{
  "n_layer": 14,
  "d_model": 160,
  "n_head": 5,
  "n_kv_head": 5,
  "head_dim": 32,
  "d_mlp": 640,
  "vocab_size": 8192,
  "activation": "gelu",
  "norm": "layernorm",
  "norm_place": "pre",
  "norm_eps": 1e-05,
  "positions": "learned",
  "qk_norm": false,
  "attn_scale": 0.177,
  "bias": "none",
  "tie_embeddings": true,
  "parallel_block": false,
  "init": "trunc",
  "init_std_qkv": 0.0395,
  "init_std_o": 0.00748,
  "init_std_up": 0.0395,
  "init_std_down": 0.00748,
  "init_out_by_depth": true,
  "optimizer": "soap_variant",
  "lr": 0.00611,
  "beta1": 0.95,
  "beta2": 0.95,
  "weight_decay": 0.11,
  "lr_head": 0.0107,
  "grad_clip": 1.0,
  "warmup_steps": 200,
  "schedule": "wsd",
  "decay_fraction": 0.542,
  "decay_shape": "sqrt",
  "final_lr_fraction": 0.0,
  "batch_tokens": [32768, 65536, 131072],
  "seq_len": 1024,
  "doc_mask": false,
  "train_tokens": 159400000,
  "steps": 2212,
  "dataset": "wikipedia_en"
}
Each number is 500 + 40 x the weight over its row's rms, rounded and kept within 0 to 999. Layers, rows and columns count from 0. Numbers have three digits each. The size before them is the row's rms in percent of the matrix's.

# up: layer 4 MLP up, 640x160, rms 0.206, rows 80-161, columns 80-159
# down: layer 4 MLP down (transposed), 640x160, rms 0.185, rows 80-160, columns 80-159
up80 063:456509432470536523581452427528531486520489539591490501446515459573540502508487533574442498543453488561461498478422478438456515530504497511523512526534552512493450552512498468487535514568506544442446494544446502483505487404557487507510508552
down80 059:482491440462495545427533550478488473449493558532563453509500472510460550522467430505485535479551469460497532428491550466538517435482540497499475448531539486444482504539468448540458537466469535511454482567504483569457618433496461465497494502
up81 072:493547523464509461460498438414454538529542545475470534494476502562479473480484511443404446451486500488512529497516480456473487535525582484526508460636520511458473526520462491478558477499413460526508472561563535440484552542448574554554448481
down81 084:517565548456508504567506503494467524446488498514492497481517482501536443601481515499553532541462485482528455533455494514471550431437550459515525495400532501498445513498476505553446482506476531531553487460502481495485468478515527480454542538
up82 102:518539477501551520505522582460478502458543530513446540575493567461473531499440508548467501593467455422487563485464501462529501493421507477517525497503438458461492508472528492490547533457533483487535561468459447489471546475503446456470514458
down82 101:532418478512508496559573462562501470545467523498519506434453502490479447453468568543482496479527480510537502572547484516552439548511550401471459525438478406482481581481545474450513588504474479446482527545494483471513499528512533545460599472
up83 080:504484413500561510426526530475534509468528502530549523547463472546542559522504478460458519558493474470583523555446545446515492432512633488439527459487476516518460472512486449488528452503584525558511501467502495465481489555515473472492504558
down83 094:532524474452506519486489476526466517491428469509550502545462495559510470545499540516404532429515533469494487556582450560546469403505503454447512479498464513444447481459481515517492531516513538510629549497456482527506454531523544517516476495
up84 096:445536521515491564536480520479505509494523488490503498471508472441538592510559541505503526510546531487499475474536620482573447513547486518412523522469501510392464498482484496507482528497525518472486453513563461515474503487529418459525470484
down84 106:567545478452475481498518502505500473440424496447558519491554520510503478473539513384388432516474603474498556500498479519512524497471548426505482495490536529494524554530487440579536493508577484456459540574484454531568526489452421470628480494
up85 108:494506480525563504490431489520471539552509568499520516543515482442545441469522593447623554445508566523560444475523474508529519529465502531469512457573536437539484499427482503507482412472489502529480494508488475482516507451462547490493523519
down85 097:513466472559469576456529527517470482474505394495393459471445565416553566478463514502452514529513569452486449572496484537528490448484527526502596516486508444492525525476507450506515464480463519522487509544534428407506453559470541493441511495
up86 099:476562519514490446565508470504494493518502511494498470562493439511536436510513480512514615448523455437576513461465549520466449498479451564508404478539458496492470460503517487500403470547527506510487470553504485440449447518548518448441512484
down86 101:509483496573475518515503493532523485518469484476478463429561500443531493435533458499450497539452478589473478504541474406493406593480392467486503490486502538476458524471456454515517552463529545467432525484477461555553517493516424493544482519
up87 098:489598476514544477525532458567581463446457494529530446483487494523525512590440434514475464560457488509462551442539501493498508515441498467480430526485513546423473513528495480447487475490560557477529498498486557552532486494519553484471554466
down87 089:529535519501447506522602424490539464498479480510440429473487491535476548592498529495507572436494470538478469496518492472530450502518481533436468533562409504421554472511508484479565517420461478528488557527500523411501473539453520455533485521
up88 172:517533495540509482559513518535472509463497520403519472446553497513532446493544455582478562504471541470541521537496549463522521443497465475509529575566474505530442441513526437580480493440504443477537518574444526569527486479499558460452508402
down88 142:426564568500497496521455484532469507476488514446534501566591486515570547503568421522586493561497401467573501535485496497512561436551470447518511535459520523450515490524509477522527525524533451503467406518508529489478489458524560512495570490
up89 096:521397489520506559475458493530492527490465521586528493533488493481564490511561517579566505521527466506558516518533461541461536500439476377526508491577527538476403449421514498449435554507470537524547542529493493532530454547568499493448479457
down89 094:527496463508429507464484510426460523490499413508424454494508511536462518459513444641479517609473450500487493509489585463559484476521557480511495507508539501490540493553499483491562483524522456466510449476482497543507494577433424467460558491
up90 108:541549536479544514501516553425454535493598500449521541573546486529435519477535450520536556405541513476526535469452568414478493472497386522617466524540526458534518449542472535530488523472495472545524569476469443526522514498497544500488509508
down90 091:470531448499476518520536467497514507536502503465476487542520558458507486496518456481549460561450592463488371524510551548552591428503419432513547545515497462484536487529536512583441446503482504452524512473560469615504491395519460553500511473
up91 084:447491539512476539473486518559502579529470493512509493444541445463541469526576485469413457469523487523467508507483594458568486554553521456523511500462558390473473534533472488506601522535477509558397492403557473534518500532472493487505430556
down91 085:526503434460564464563441498502517472501498520504446477477482499501479555512511505495472480517473519521527507519474439524493458634498521541522486528547491521493429531491498474395499491497596527462572487523472518463515473504411546535556471529
up92 108:503459519519515502462465498454506538505519506510517512485511493561562523435507468470547536557515469531592510495502488548495526503424607442471519454501576490505424510467473471571506481393479480527487577638530476471548502526493558498441472501
down92 100:493494493506481478557462440509492458411540510407487488533526511502549478566508500428479526523550559526457376539470510437500518484466490547475561526493446441549530522488499487435509456495518476540469481504509507441550410532461482503496528508
up93 123:546493593457470446514472448467531586424502548499480435550495484537441506525501500472463470540573620417513522520516534490481454487602490539558490523448474461461523508495470475539494527505475519504489545512501487510594454525512529524499496516
down93 127:453526542557544562514478493490512528471479538540522491501514519480486479494487503461514490379508519468444537445547470487521535521502499495456449469489541549479536505517506526423444563553469500478531490531493510486504473574473488523506448535
up94 106:501490488474391554481451471455536519470510532494508478566570461480512523520573487517445424553453453427467523532478473540603528511563463459558442488500454512543497462481475528439480476490474467493471482523494534508492495478488479517577491521
down94 102:526436427556527547506504560457536466558512530508591414487553510483395443488406494545551483515570512465506499521562519477446541482454474533429548489476465494526525501480496524446515546440465484534514432497485540454514557550524508462474465476
up95 073:524542475428476438401451484503442580477449502469527455520461441477560460506515537504538527486489502433478511570519569474540496494542531506524472492439525500561518492537530567615586440457509447532515492479488499529508447505466396460512456469
down95 083:505475536491479482593498451442538502499485489527551505496496520464463535474472537456495511507561462507577542490509404497506452523476518502570444517566468511458421450468544511535468539493440518461554458497518421519475513458506493466506495554
up96 111:507528480490469492433441448432588556512515503592519539502484497467463518535499532589450500503510421504472480492517471482429510462553438502557494541472527385497484517558555509601490506422466544449496557497506474515516440515444552463460498417
down96 116:467522452435452477547506410491472490502517557486525519553462519518474444536535567516482525635480506438489472497554496516487485437476547518480471555469525473520445527466515472610565466492457492569517583496482490571522513414498507429442611453
up97 080:479489565469567492545526509428504495487533569542511506520463469466465390426478441473521530563486476463423478514501511485536508471581512510537531509524486522498597512424514496518526499500581523538514563498503527448425439510500424512525553430
down97 096:498495502534543480521523415459408516489519542505496477470478472456425521466489485478496503462533490433519489529468513545486482443496528462462508544577459495447467506472563474508539487417473466481543414563533548526534454491458445494501504477
up98 126:592569464465481531473481476447523557507435463537399501508546436520514531585516494483510495483447413445579552535482495521423570434454477551562559543471536545558541544522484520592561536473494505511519466435533478537477506545491444469496514513
down98 126:516537472539480437469506568508482432534530514433441529525514539484525619483531480560484446563519544468512467513401526611500524517476497524517558505545466465454507479520503545522513513527425434445490482413529535501507485472534572464559516484
up99 093:510542449538431537512502535524597498489501509506528532477545473503529455523490544478592492464545508540467589525509442512504537521403483499489490572481474451486471491477497468509464524512510552501480544475461569604495470480473541568461541489
down99 086:530498458516562618526474476487531473545547523533467427460521453476525504532522567495520535580519473473556549509404499460496526479439530454478534497527458469452493488446524560465474486565447535478578539470487450550458450568488575468434543469
up100 098:544507543449514534521454485486512552493464532543465459539549499511541513479466541466499504598563478456524621486463496472508570450450479544540552455497514469514461363431460507542521476544458546503486513458479508481460440490502434495483520559
down100 087:468523477564496444480478581507477496486499456488483536508526527518467419508543520468608471470445559512543555526495497479526524513534574544553482519452516565463491466569455490474538557569433470478478528529478497461528481472495467465486492511
up101 104:546519470525494498418522435479481471530431498462528482422568505493478494525498502461426521601489428493509569518492546471505497571530458520450464533503463557509493563490439544448551529443451535459423489453493549539456476452436417502554511489
down101 102:574554456481517563478570527552463502501559507539453479510491506455499542516458521488453542510398471511503505477548442512501429541512521511503506495467485522531512492569547455487434536476450525448468450480502537567501534554512503569498498551
up102 104:493486522510492489503460468468519520539543556461539453517548484459523499525486439520492550541491598406540562478477599436484531403492564444533430463463546478537539430510506512508553537471525488514470481434426502556408415496491441505479538517
down102 092:490506514495507484558499531508533529480544461488456542560484536563501504520451431448503507441493505527438500492577430467516540615548486559427498536431525501412511506509465471502466534537480536512501501514548402493584516501499533497525517471
up103 101:536500510516553476539507466502521526527491519482541466451571496414422572472560522534429529549481586514467468476561468502522515521505440505517479515458515562481564503555442532472504547507567476459493557502484490445489500487459530575465481490
down103 104:547416521494496453518463560477509477508482492521477473468501522469510464569523580468608515541478473552513496456487493519451440444507438582493498509455533509504459526543423545535505472518432478478501564498460450444513432453502518492507556532
up104 084:477478471434491398446503556472481507416424558540592513507428501450495554493452464503431535535561486476498430554472528509521576499458512513440496526505428494505563510426470528501518502534484514516535469483478472448450521435485442487488530498
down104 085:422543438468499491495445558479481507478448458494531543492484460505455441561473495510502495478561459382503499480484486505414522504442565516537501505426441550507485536460487469465543549466483492514502471509454468505447561505486396529560408441
up105 105:396486515519473437509506488513561466493465500542384491586404537495575472461485469458512490511558489490557553531476468491467494458594546505456500499440512426536479457472473506515485503526521498473472509495496428549527526474527507537500499485
down105 104:521538513523546500462493502509559488477482510519483526504537405488499550465569489477532514472491443624510518575547488492517548517425471504546535491482447480534529508477510513485479475448525537503543561479512439484429594539499512581428468503
up106 123:495447526457449495558501466478465515562482495465509473480511495512462586520537540508406452492487473457436474508518495437506523555454452560591422536558503494461471555491454490469443553592481532503467537455458574511473512501477499498454524475
down106 110:533485449473466555487549506488513430573546501490501495486477455518584469592514490478460460462568585451485539470517489441443531528512557504452435482450481458536554462435531455573481559452495467557547405569531535486455503539489524489422523492
up107 103:512501443448452525547484470543547543508446510561489566428477550515511528468485534541473409498569481537528522461527420469541541512427504535549546534469539529489513507535419520463461478472501433557493518511467518484532473493463483429526510489
down107 090:518526527524478553539522530514455523512520447493504491470427491501558482399525479530552480521459461490461561488466514587562497516486483429547473499531571580477534514482436516468474525499535495540468473506454553456462417525555538454514540478
up108 129:494453515535544467540537541467490560558467474500521466466561413522512495525508486425462487510573533466481487524451513506504499498496528468497454506560482553464442466491467475554527497486563455464518483474456586528451512470536492529542568489
down108 110:500473540582498489557471449504471585490498446486575529469446492483506510496500478472430491510529489438448524516430494460506444466464496518521441456442496521574457476490478500502506487482490522550524561496544473508503451485557530498417507488
up109 103:483467519473466559498458527413447418498516576522510506514500497460552433465510507505522569460566505519549589601491518526444466491395526482446546551474396451474484518533478579501554457509578526477496484567486445508468498491501544486519523511
down109 107:515473423471472499446504532469509467486517524482498567476419438486498516578499529463497546553495521438477481561471513442512469486480516464463550504526494494505561531511443493460470474564544562507576581466458488537500504566463482484514493476
up110 090:496507496478463440492490474528497547533534455491539529504464530592521524439432504559444559441497502538445414547517590517480529532504484543493500495489517500500476525529446524490529463509503443526523456523459490491500457590486513474480466487
down110 090:569474495562516513478539446444545564504442398506623501553514533491611439565491556571510489536480544518479571513507469488487552487505480469467465448512515488496475489470495518442496475510429519506469548475490522511516429515547473375523519493
up111 102:469512492482412509454515461496470483522412549592463485479437484533467503486512496501433420526510570560535452526510589524504478535536504575469530515472505518418513505422491488501510498511546592500527533460513537536526484490497517476481483486
down111 096:493433447503551483522584580524484443569553548458563497465458529475470597497524395443500485496439526552533505534483499542458434500471547539517528480519499551501413472471465452485511549533483432498548468446528502497464543486509584575522505523
up112 115:489503498479476471494495489438535518603510469493526544513592482498521499525574396561440572518498540465474533587501478534525540501514547482505473525500519498575476530497477554573567502480457506547469503431518539419549581486437553543473482427
down112 116:475463518496532492531536446483519511504508543534473560517519477364531531499513509530459476526504519458437460519462480447497562566542521455468461510472498476546527440504517581457489512493512487510547593432543476465516471453583511550510484503
up113 087:451471424463468597437497528472499531479588450441483466516535475450516440553495491460463468483509440478483490447454465545415523449563493524504517558479523529519491575569513543443471446482451566411509546613541469575511503470505497503461486456
down113 086:481526474561520514477544530518498464558473483500517512555441544566405522449496476497506513494437485584610471508561524530490415456554560520495496504450542500477528464480515501479526483468469463473425449523584520518476583575454611500487531504
up114 093:476515544510514548495491446460497442523459492555513507492504451478504437537515514473422527531554537508525582449518461540470452509509523545525512488470444479494552484522427528521499494495471584434533535533438541539516524475376549503492439506
down114 103:464524538440449445516513557551541468469457521537517501601567531500482522481515429499523481495463576453484499509532568534517506496469507513537593497565467460505551465489510547520475496482582467465523465525454502534496495385475489504513515473
up115 123:519495479535504495521480473498494534499483522514597567507458451557521575521538489447411405516537505481502534500527466502532512479471459472525378508580493492499499531509479490562480481526490507454541480612452495466521527551505530493526446487
down115 116:487436481536567457529473503462503504518516481430513532479550504478490458477478501444479505478495599515470532528564511474504519518565543508476610528488531487444587508445517507502518424450570478488488493512455507508435505495475450469437525502
up116 117:476444458449490534511542487520469604443528450535459475469476539474472510531493490492483551513537436443515521575439554477455475408483533488425532525550509510492560525486506477479453445547491514486532503509483532451480475499526441528542453536
down116 104:477496540538516469434495484509531502462533510500456481534538523495531489453496553483492493555496445489485518493479483433431489543486498511494537518516500497423564534486482501441488444492475530544509424443477530497522493489526537490537506516
up117 091:509488467430496506435443531495502515477442501437521508399471472460567588530540530540544451483587490508471435460474556506492591562480564516552492458478486482423463558536520479504473563511514521496511467525544508453477533480555464555468486481
down117 104:530495478507524502550498456448493517492498529526496470521571488524586528514554451550467544422512489454517490438549515506493504510540561465543428499516426510498531515520508439471513508500517587526534546523515521458539527551491509485543478490
up118 101:484492482521476582504579502477473556502571560554543515541518479547508435420536510607508522524530477468459471440474493426472458517489557473479536555489523556575496495507558478485530471496484525549537560523490482433530455407454464465532500444
down118 098:502522529585526514516515460526463533501501476551495543425504498571445544442487526544491484476492439490430513526460458510552480520509540550503451571560529564499500513481432487479526403466490518573547482557514488488535432576525508522512498542
up119 090:520487485461503541472509548461493530467474470512552545503524491530459470480487495446525535530532471499534534529519477533450547477411530516456531489534521361499514471417396541460579390487492536497513523492554511386449482515478484516526509605
down119 092:554481547431517492521502490526481513488428502496522488490573458582494486572485454515537453543542450482510493584440485495566543461515490445501476476489501453497434463506429497543537456457565501395505495454474515499489612470533501483527519489
up120 096:501448506479656519533439454524509512489558459507510495445592449481468561438516509448490490522483476469449583465536481508489574559515528477516535504471506528474445511505558483479539524546521495522545520434465487509471479548504520522517460430
down120 090:491502456520539460556470513491487544474571540545456519544500458481467470550494506472504375436476526422460588457555419571449516542558443520434536486469514559446521483475550463468504527587525509598469474398516489475536504496530487511490484433
up121 094:550496464499497545542493459525520502554453452477490484523581440521501493567466494495411491451473549479540525520580619439431493449488514443510492525537509501539500504482619517462513504496499480498492504537435503503462441602567533521494448434
down121 099:490487487470481525475439515504507608445458503459460548507499514536491536477508576529445472533551475483498446495454544505467554548457547565497514466563439597451525516482488488483465621564554544580536504445525496486459539525481460529452476473
up122 100:494452542466538556468500516484515470425596512502527499530551493470515549544532506517498494536507586474514397490475462447533497447578529564506549481496519567561484507452420471542478517490469549434539553380552568440474545549514500487486454551
down122 108:495403448532569554488536482505488522439447506486526501479485476466471482504532494526488409515626499532493479513509539474522408473509515481509480456544549514540554503464474483517509535467490508463498518483474507447443455561522472511456560443
up123 107:500545459485497546482546497536417595559504412460556554500568465546523503478484513510470513492481527454557507533585562583484428480514506470505443513540526531489486487471527525393507454570491519509517591502554560602499461481514479536522505460
down123 095:483509478574522466493508461446570462464537581464402495528476489502503398559552493536466415531466477551524529472492422552512508482485503554453502504497461487498549516450468498440576474530597511494433417506452471444446540533507477521536533518
up124 099:467465505526511494538452565504458484454493561574527529455487444462563491496497556451490488483517506505483536480436466504556494491490518547443486498511546561498539491502528510526548494387560496457556520524525406538498513456457487524569473502
down124 089:500537527505470521530539577558478449572519576456532505583503549521461475618405529464439499390491545501479461539525543502488524575514531472610546429482447436566539480502553543472479555514449506518514473440536505513539478547537527485554479500
up125 107:447470491512544524469470567458478462567517452511490471523510526516536556461472537445491538480490520496536516464516474554545461535496530504472456507435543403477490503548476510469542445543481550493460564493518586522423522477514467488569517529
down125 091:503529495472536543498464517492523506438470502450541496429502507535519422543492513514582466494467520468556491485541526525432452462471547470485508510500466495521529474420511473625473501477490499516459475418399516482512467434583440483552468485
up126 081:545511448494477543418420646546512493497494530531553540487532475502501533456539517514430538523516468491498446531434471413539459592514449497463467521452457485530554483471475496512532434468444484494504514471483451472533492554470454577512513581
down126 085:463515517517479461517472462545492419470494486525544492559467427512478457593510472490482526500496414467563527560511495479454545480504478575495511520431551513532470543454567488416520577510467469515461583570508497542521536540466528479521481455
up127 098:441483540482471544465496496524495508522462585577575541501443462504557468529545489551497488544529513568487446541459494512446494541587431475559466530506522523472462554448456501564490515497474492496519472571442501521554544473547439489551564518
down127 093:522519486514511470536560475499478496484473463529406526508485562445470527431445544490460494479464471559536495464502469492507501476517497602520536507513480524527495510467481535443541570469501507512508492498492442587545453593460546541525497487
up128 098:512440470516527521563576486503548523503577493498527524462468515472563485499505493512435519490481523489561491539532478497451507452500466522475571498544487538560509509506480443496422478493455553462517554547469579594466487483432525514501493525
down128 079:527493516501444472530476492508464505514443448465518489546506526571529470425417494584498475472506495544483482555459489417502518531563502564520382460501568527502537465500540460422480477483517426513469500413457386454470460548479486503493509487
up129 107:442575421487487399484496487507562556456428506504483487518552454548491501442593473584463461524507512503513462520469530456550500485540439442531471474475556511475478500530432532560494513485503460493507524437511557487483524508502479546458496387
down129 111:507536430461583561492543542525505465561497522474497555460569493468605521554527453536412474441510518521461508514509553518505411596566514485460487532520546529541511522495519482442472518535502477483503497498557556503533486503489449476479464480
up130 072:505434550460472514515439533506438476557492499505506510508419520508510461472471487488566553494523530583527443563496527466491483478487586503496560487523508480451533573509520502457514595497573512446449504494499502531413523547475540515472566547
down130 076:464456467462497527525469459470537490517550503552507447463482474495492541554494499483480483456519507491471517509536501457502581496492479463512460500496484611488456541509555544535506509517473520496511494540533499575484472457470511508509400544
up131 087:514521459501408532498464533459503542520459459522614488507487439537523462534571539502478492463534492470517514548466478484570496472400472540549528546484581537496494585470500566529478465506516568470482615453545470508464481502483500525541508413
down131 091:492538514454430520480482454498432487524501446495431599458469517509545453478540601547518489504419461418581528547519500533498484496540566493565474520485585485520515517566508557468534528473515598443487454450457527562509471567481544521504454450
up132 116:505505546530446447488530479555505546444506546457479497463595443525508446510493563432498571548582512566494411561449514454485494522482536490509454509580481541577529512469446497504474552567425425437525511496499493518498500478515457534444473489
down132 100:545401419519523511533513535539482500574422531528440480504431472473480431421431555550581491451474488577478459579481524510469548499433451476502537592473463424519473498502507458468454529466465498553436520504501489426510492448489526531503476519
up133 085:504496507451494460464485413499499492527527511501543474529527488494564503516480485458496406503462518536481492549528499504465459444496456524377478533468502515512429477488549457503476487533498512482536489468566546547505540471427533446489479530
down133 098:469505526536464493488462470488428549598479484507517516519448405501477479531457448473506528485510490465448513527466529542472578445470501471542563474491482555551499471511440519538496468515470453467466486554558519583442465462502510553536461534
up134 076:458497518486483508518576543446558536539518535548474548533503453422494481550492476523496496492430479481466401430482466506541496503512455438480466509525460464470491478519516511529568516456433558473449476517541422524519575466515531542514513481
down134 090:471537548496467447569489503487462487552524553543528533468498459390534549566560529504589516542526468532514472469503471541461479499590537513603521570499509418472457491542551560535477559508524521481421508546396522546503498460466543500497548458
up135 089:440494502468497412397477457482523549560514491579490595445455515529421564505472487498480530490532460531467488512421549443470506497487503462611511542529444464504477584456442528529497453498467447519424457517496516471544503591411508492461493538
down135 091:460470501459415499451446503570527465529609527489591495468552479532531532501470576564480458541505531578474510568518469530480567529526545574453478538486525571490430584511413520516520505479514508487465396508534540458536536523540524501450470496
up136 108:475585486489476488514500515532468446481502537449484513531564509468461526456557558495462502510456576461460440507508466536494447455563532494449553470517510518485529495482513494575455504515490531443458516501502528529422469519496445529509550481
down136 108:522511531442489483526563523501525450525487467490486491429541501500549595510493571532468485478445485512492497424460507547476467543407544509497451576572470456461497506556500518483546549513492501420517532473517512519551484509500542535494467539
up137 106:510553554461506542632442515493520453503517526502502460557508475503401484515475492361529546459565502499462484492491484487478517468429425461490389507507483492444533491555485541511518537510538491451524545553500502557527533523512533494524478529
down137 096:565530463501476572536531496490544523522556503496437459477453438439572476477431540520473515489500481530540570515515478532555513508498515488488505451592525433487517529533463535480470442496500487543546512458535471534512436514562576446473516475
up138 098:473520462479478476485505513488510446502512495553536479461451421540535533517524553538512527558531455428497530513510497468549570473399517443490471574506457451506459561536517552498523504529487506442513589549446511544505486471500440569524540506
down138 106:494506520503444416495561502489517494490433574508537534516510370469495533458568592495453486549485483386484471508531473509470494538526492511499512530497455513446501454467446561490423546491490463520535470479534521551465535475514436515510482523
up139 105:497488513465486520532496453508465460481493560464506515495553512475484467485509437544485515582507546570514417565530479469515504535485501521402472557539523504456516498479551478578438511559478471468465532462572489406455514426493526545520513545
down139 108:420464561600492446494509411488490532484471470499417414529450492479403560462450439525517499474580457550536495537504499484460481544567541560540503540461520528518531478516467503450473449445462424485441469520523598509510547506553508531500442589
up140 090:576502475567538610527482573453448536452459522471532494455516498443509545484536436501519476512453509518507481524495537439495500460454516481505533548525491534543469596479491496484454495497513504423526483379498603559462443484421510479486483487
down140 097:489491513519493544520570473575575459459582508499490514458515488501483523520477450434540500527506545531546495486467533502434525487560472523452487474514415537440518423475497469556468539517425445453483477463540400521492495517489490513520500515
up141 111:501501521502487460504511545556524460472504496457479502487437477472531582580483436515371524541494417445521428453475513495540493523501523464543491473557514554440455529488527468574429562465430517440506508532518514474480593552481516547517571529
down141 112:468576545478499526526471490478460528477498475480519549505518492516542507474524516484444526464528447503508461534468488470489491463557463507491572535491492433500576529531559425500419474488578500458428518454485466501500551589497471537508534444
up142 107:433510536547499538487484501428538500470546463536497463514519500576473473502498496585504457546526546491467450513518515489453506462445533550551494552567558455398476516554528469397471424496502572503546553485517490591488598435460463512505476496
down142 102:457532523557497461491555500521476502567553522487487499518512477520483496534526476433487490506468458587471460508460458506515499486429450471532503461448451499517518494563528502487466487539478463473471487504479480523519584495490522558513417504
up143 101:533534521481455538533483506497493516544450528481580496545403514498502532559480519570501508556467519505490452539495516488469477549393451523460507434588403494467466483448512541493391529486520509500543555554454462564501507485464498487527486529
down143 096:566532475534469470424507544496523555576493455541486493502493555477505469490536479442540481485443439512526548514431485558530442437509533511518516481468432481468538513520513498454575554543523506417481420462473540496456520465496429502485463490
up144 097:482469448542535474502581510539457464484497539509521463503426420534490608490554484478405445475497542475552470488445543510561493440533437553545485458525530494500406452487529505503519474528467533442488517479501533598513457557489475527476508507
down144 092:458479497502465508520524494427523583483530399502528485576466430494479406478539440518466491489489521488519530531400485536443518495530522542484488422425438500474458452507521466546477474502513490488480477518476473511468545500465457403464512557
up145 079:507541510490474481527453543508474492467522399472497513438525478475475474485579562596460528543474471532530491471472502526456491605538475476500490416509513492524459493485439472488516464522435538536468470517464495545532449501488519545551435507
down145 079:511533446498471520475493462517538519520496476534505495469503465422509556454397561481556404501453500477570483449426456524515506501485469480476491562545487539468522530471481487542492554536573452411539493479412531597544357458457535455475506444
up146 102:445540494491549590599480467542525516457476452515508476510525510437491515465485474469385490531530523523472477498501473422483502455484504521487584508497426513446549497432449557506512450461516540575562505420500477506460537483531475543512476571
down146 091:444446509471491489505527463521529445528495520535539477531455455469447443524540465520477432477488544483476507456371470518475419464502499548502500555534514467468492461421503531420510505472471515492578442524497531487460484538534444490504582521
up147 069:522477470496512517501486471449426500481545550518505479505506456512461567546517517493455516439519519509516517509471509479527488466466473561462522501487560504510483487478529553561505582490543457441491543457416440458542487414534623506444449588
down147 080:541457458477452526504478524496397498483499550506508442466434431589426446539492523496529494538476463505569419532524531487490503487463506428520468576480460560519423553430418502449536530465522540535507498520519497489443581552457557525525459536
up148 073:477490531396464520541476501482541485484468497510533438534452506476461517491491465473504512513526461458493519471528451525523500477499526529559540539486559510557442583537548414538490509497449508506565508540488415582544443524473582491503509476
down148 083:418547554479547560484499556529540480480470523511533496481470508475417522478490568514521431489546472473443476481484494526554488426513533556513473486457473511520474432503447460470455502523483477519499490506493514453468500508520580515493491472
up149 091:517516500437414457482481509462487463476431446461509466542537495534571534497575499521470513505497584511477481547481506549503462517538435477536494534449544574551474551517536520544501535490512438526466450504508441549536512549476564446413520499
down149 091:487463535395510531472519577478521502460481469557513526555485477503445464489527478531469482525519442469539528441482451570475490487549509471501517562449481543549514499513527498500536428517466507538600445475497443543492435451500462518493433524
up150 104:489452505492442456479521410464466523505479549419522571542397466494444507477469491585509491488528561509546432566426495490520579522542492593497431458462472533507452533495508466485521477480509494455463517395489515470488509537507488440462495495
down150 095:520510462580522507479475542501544507561572509458464492546488543456542494521509432484457427485537485425501506474487553526546546456435545424427484558543525469565483470493494558460464589519528523507499424458508481562445509480494538596495495454
up151 125:470547525432599545512509481446518544568527461524537411486483502466479551568466501492442498403553586551524531514512512515525544560450473490526396498560485515519490469517512499508429436530419470488551577515541487479505541501468579443512529512
down151 106:439488526466542514485506525484469516530450480506470464514440514487566611462475485517529558563483525530557486512469550575572505548502444530518524580535469526442528488464523508490562470486513464598520489453554520527478392426490514507473557456
up152 074:458566522434463486480471397474527434503574483481543465481472426521554503486508489510486505513465507493500468523492463524519545549487452521514434471491521595455514528520484459516534530492463529549462562512484481473530518494499504580484497493
down152 077:407530515463475525488405421459538465424510515469473538473448492398509555524470515442508496443500515517454514494486496448582474503531538546504484508506480469490504594529469501477495490488458544469454501569521510488477483538497588480458462542
up153 126:452491544521538548466470512521476568438534482505496552574539502499595479475466490539483463557466567425555539498489505406499501524403538495519469450518494492481502494498532493454530537460476483475589588491535540500414545501450530499444503502
down153 128:551507438451499419484504508416524502572472485476450427531463504567414537509478556489544513509494515577501514496553589539508503540497506551564488531499436475485518493562515521531509483473511509462497454488472437532532458478515515487549491467
up154 120:464488492528496487539486573515500410494552508452552526470527481508587489534534533471475448501530520433566503594472464412550538472470472500516458499554487485479541490499453485510495547469525440488491517473511499505509524482547398498459466508
down154 116:519468480486537509505534430475500530462515541496447477464430475480395491524498499516530530435509606466458553510549494462503460440494557483471420507464490467513443561463529464519472451514525533451451580513523473430526521520504463470490562497
up155 087:488510488450487421511468496477425511447479485475384511477444468510545590454494449477499480480501511511542421495499528474516520489458509486471507531520517571504499479526540535517497455511450507476535482462591480432441500564524511529471534426
down155 092:494517521533463625474476552504401488495565523465512567490463576512459458475551500450483504549552475457541499489465520560568489511478513404438502496475490511504502457524497555539477502474522550470507498534509545527495542535480553519481590442
up156 091:423425489528538518499487512514458501485446490503553488443496454541509497485534540497489484564549593627396482451548536530533531465527517495507446440491496481466413484514489512555558467523484510440536529461568580486462549482533445500496480519
down156 094:548536440469446506528559472473539473533533485537516494503492507501521512485498451512583455459519533496518530532487546446472577489509406475426610512433537460499544564552481478512498478513471514490488472515536514485520471490502528488491430471
up157 110:546534526485476552532499490585545469494483462593545485470472518497479532543458547528495491494502442573530520443540489457432490479445532495508481491557518531517527533475528484454497549434425452503484530494470473484496487484524486569434488518
down157 098:507467444445495483428520539489599412475473454495504447471472427516584529547523551453516548461450451399498491513476529522467507460507467516521483504551512506478473536497544532546625559450513532520526496579544536438488441569566495475480550425
up158 110:462430427493582455571541462423508468538480487430483470495525466575484544480484560436499514545531517491445494461547473471477536481492484507497503513503552546470487536556485482496497516524460524453490507547557536438509453443470561497469464438
down158 110:553510393518493440480490519519600484532509489492470468451464499517518428513454508466472462461431550486473521509454546463486508478476511510550429504488490502498564535476490495530521515579501473509467447459466485435608467533473459509522514496
up159 100:533475574488496509552548557485450483449479562502539490499469485497461442534471484416450529439530519379477513510467554483496418477513471579487486412447526475532495530522495485476539570503499532505476476549471466519572444476467536514560494552
down159 096:518509484489567497550553488486497428541511520463468493481573475573529555477468465527494551424543527531510553526542550562511518517513534483500490547465533414533527474522510518444473479383499488547539532591576523512513465523468545524492530471
up160 082:511487466417480559511417462468467519535460485499480438516521536500532515487430511501497453459493428491510429483507556479410495535547426512452510538526507513501458467557473484491481504515427518574507470474506539537514519605472529493489444516
down160 097:503530464465498510555487516457502551498464523551587504450524478487522500514491491496478486405484503478481570495478564480484524533522489508471506512503505508489485414509536530514491460486490437563476456429564486527493504503505492461518507452
up161 095:475519511505458500549452481398538510503530497512496500443489534488520535464489371439468501486513550496513388457463437410528493515506510464492498524486490515488447539507486455497492532517490480572478518531511453482501603495522520525459537473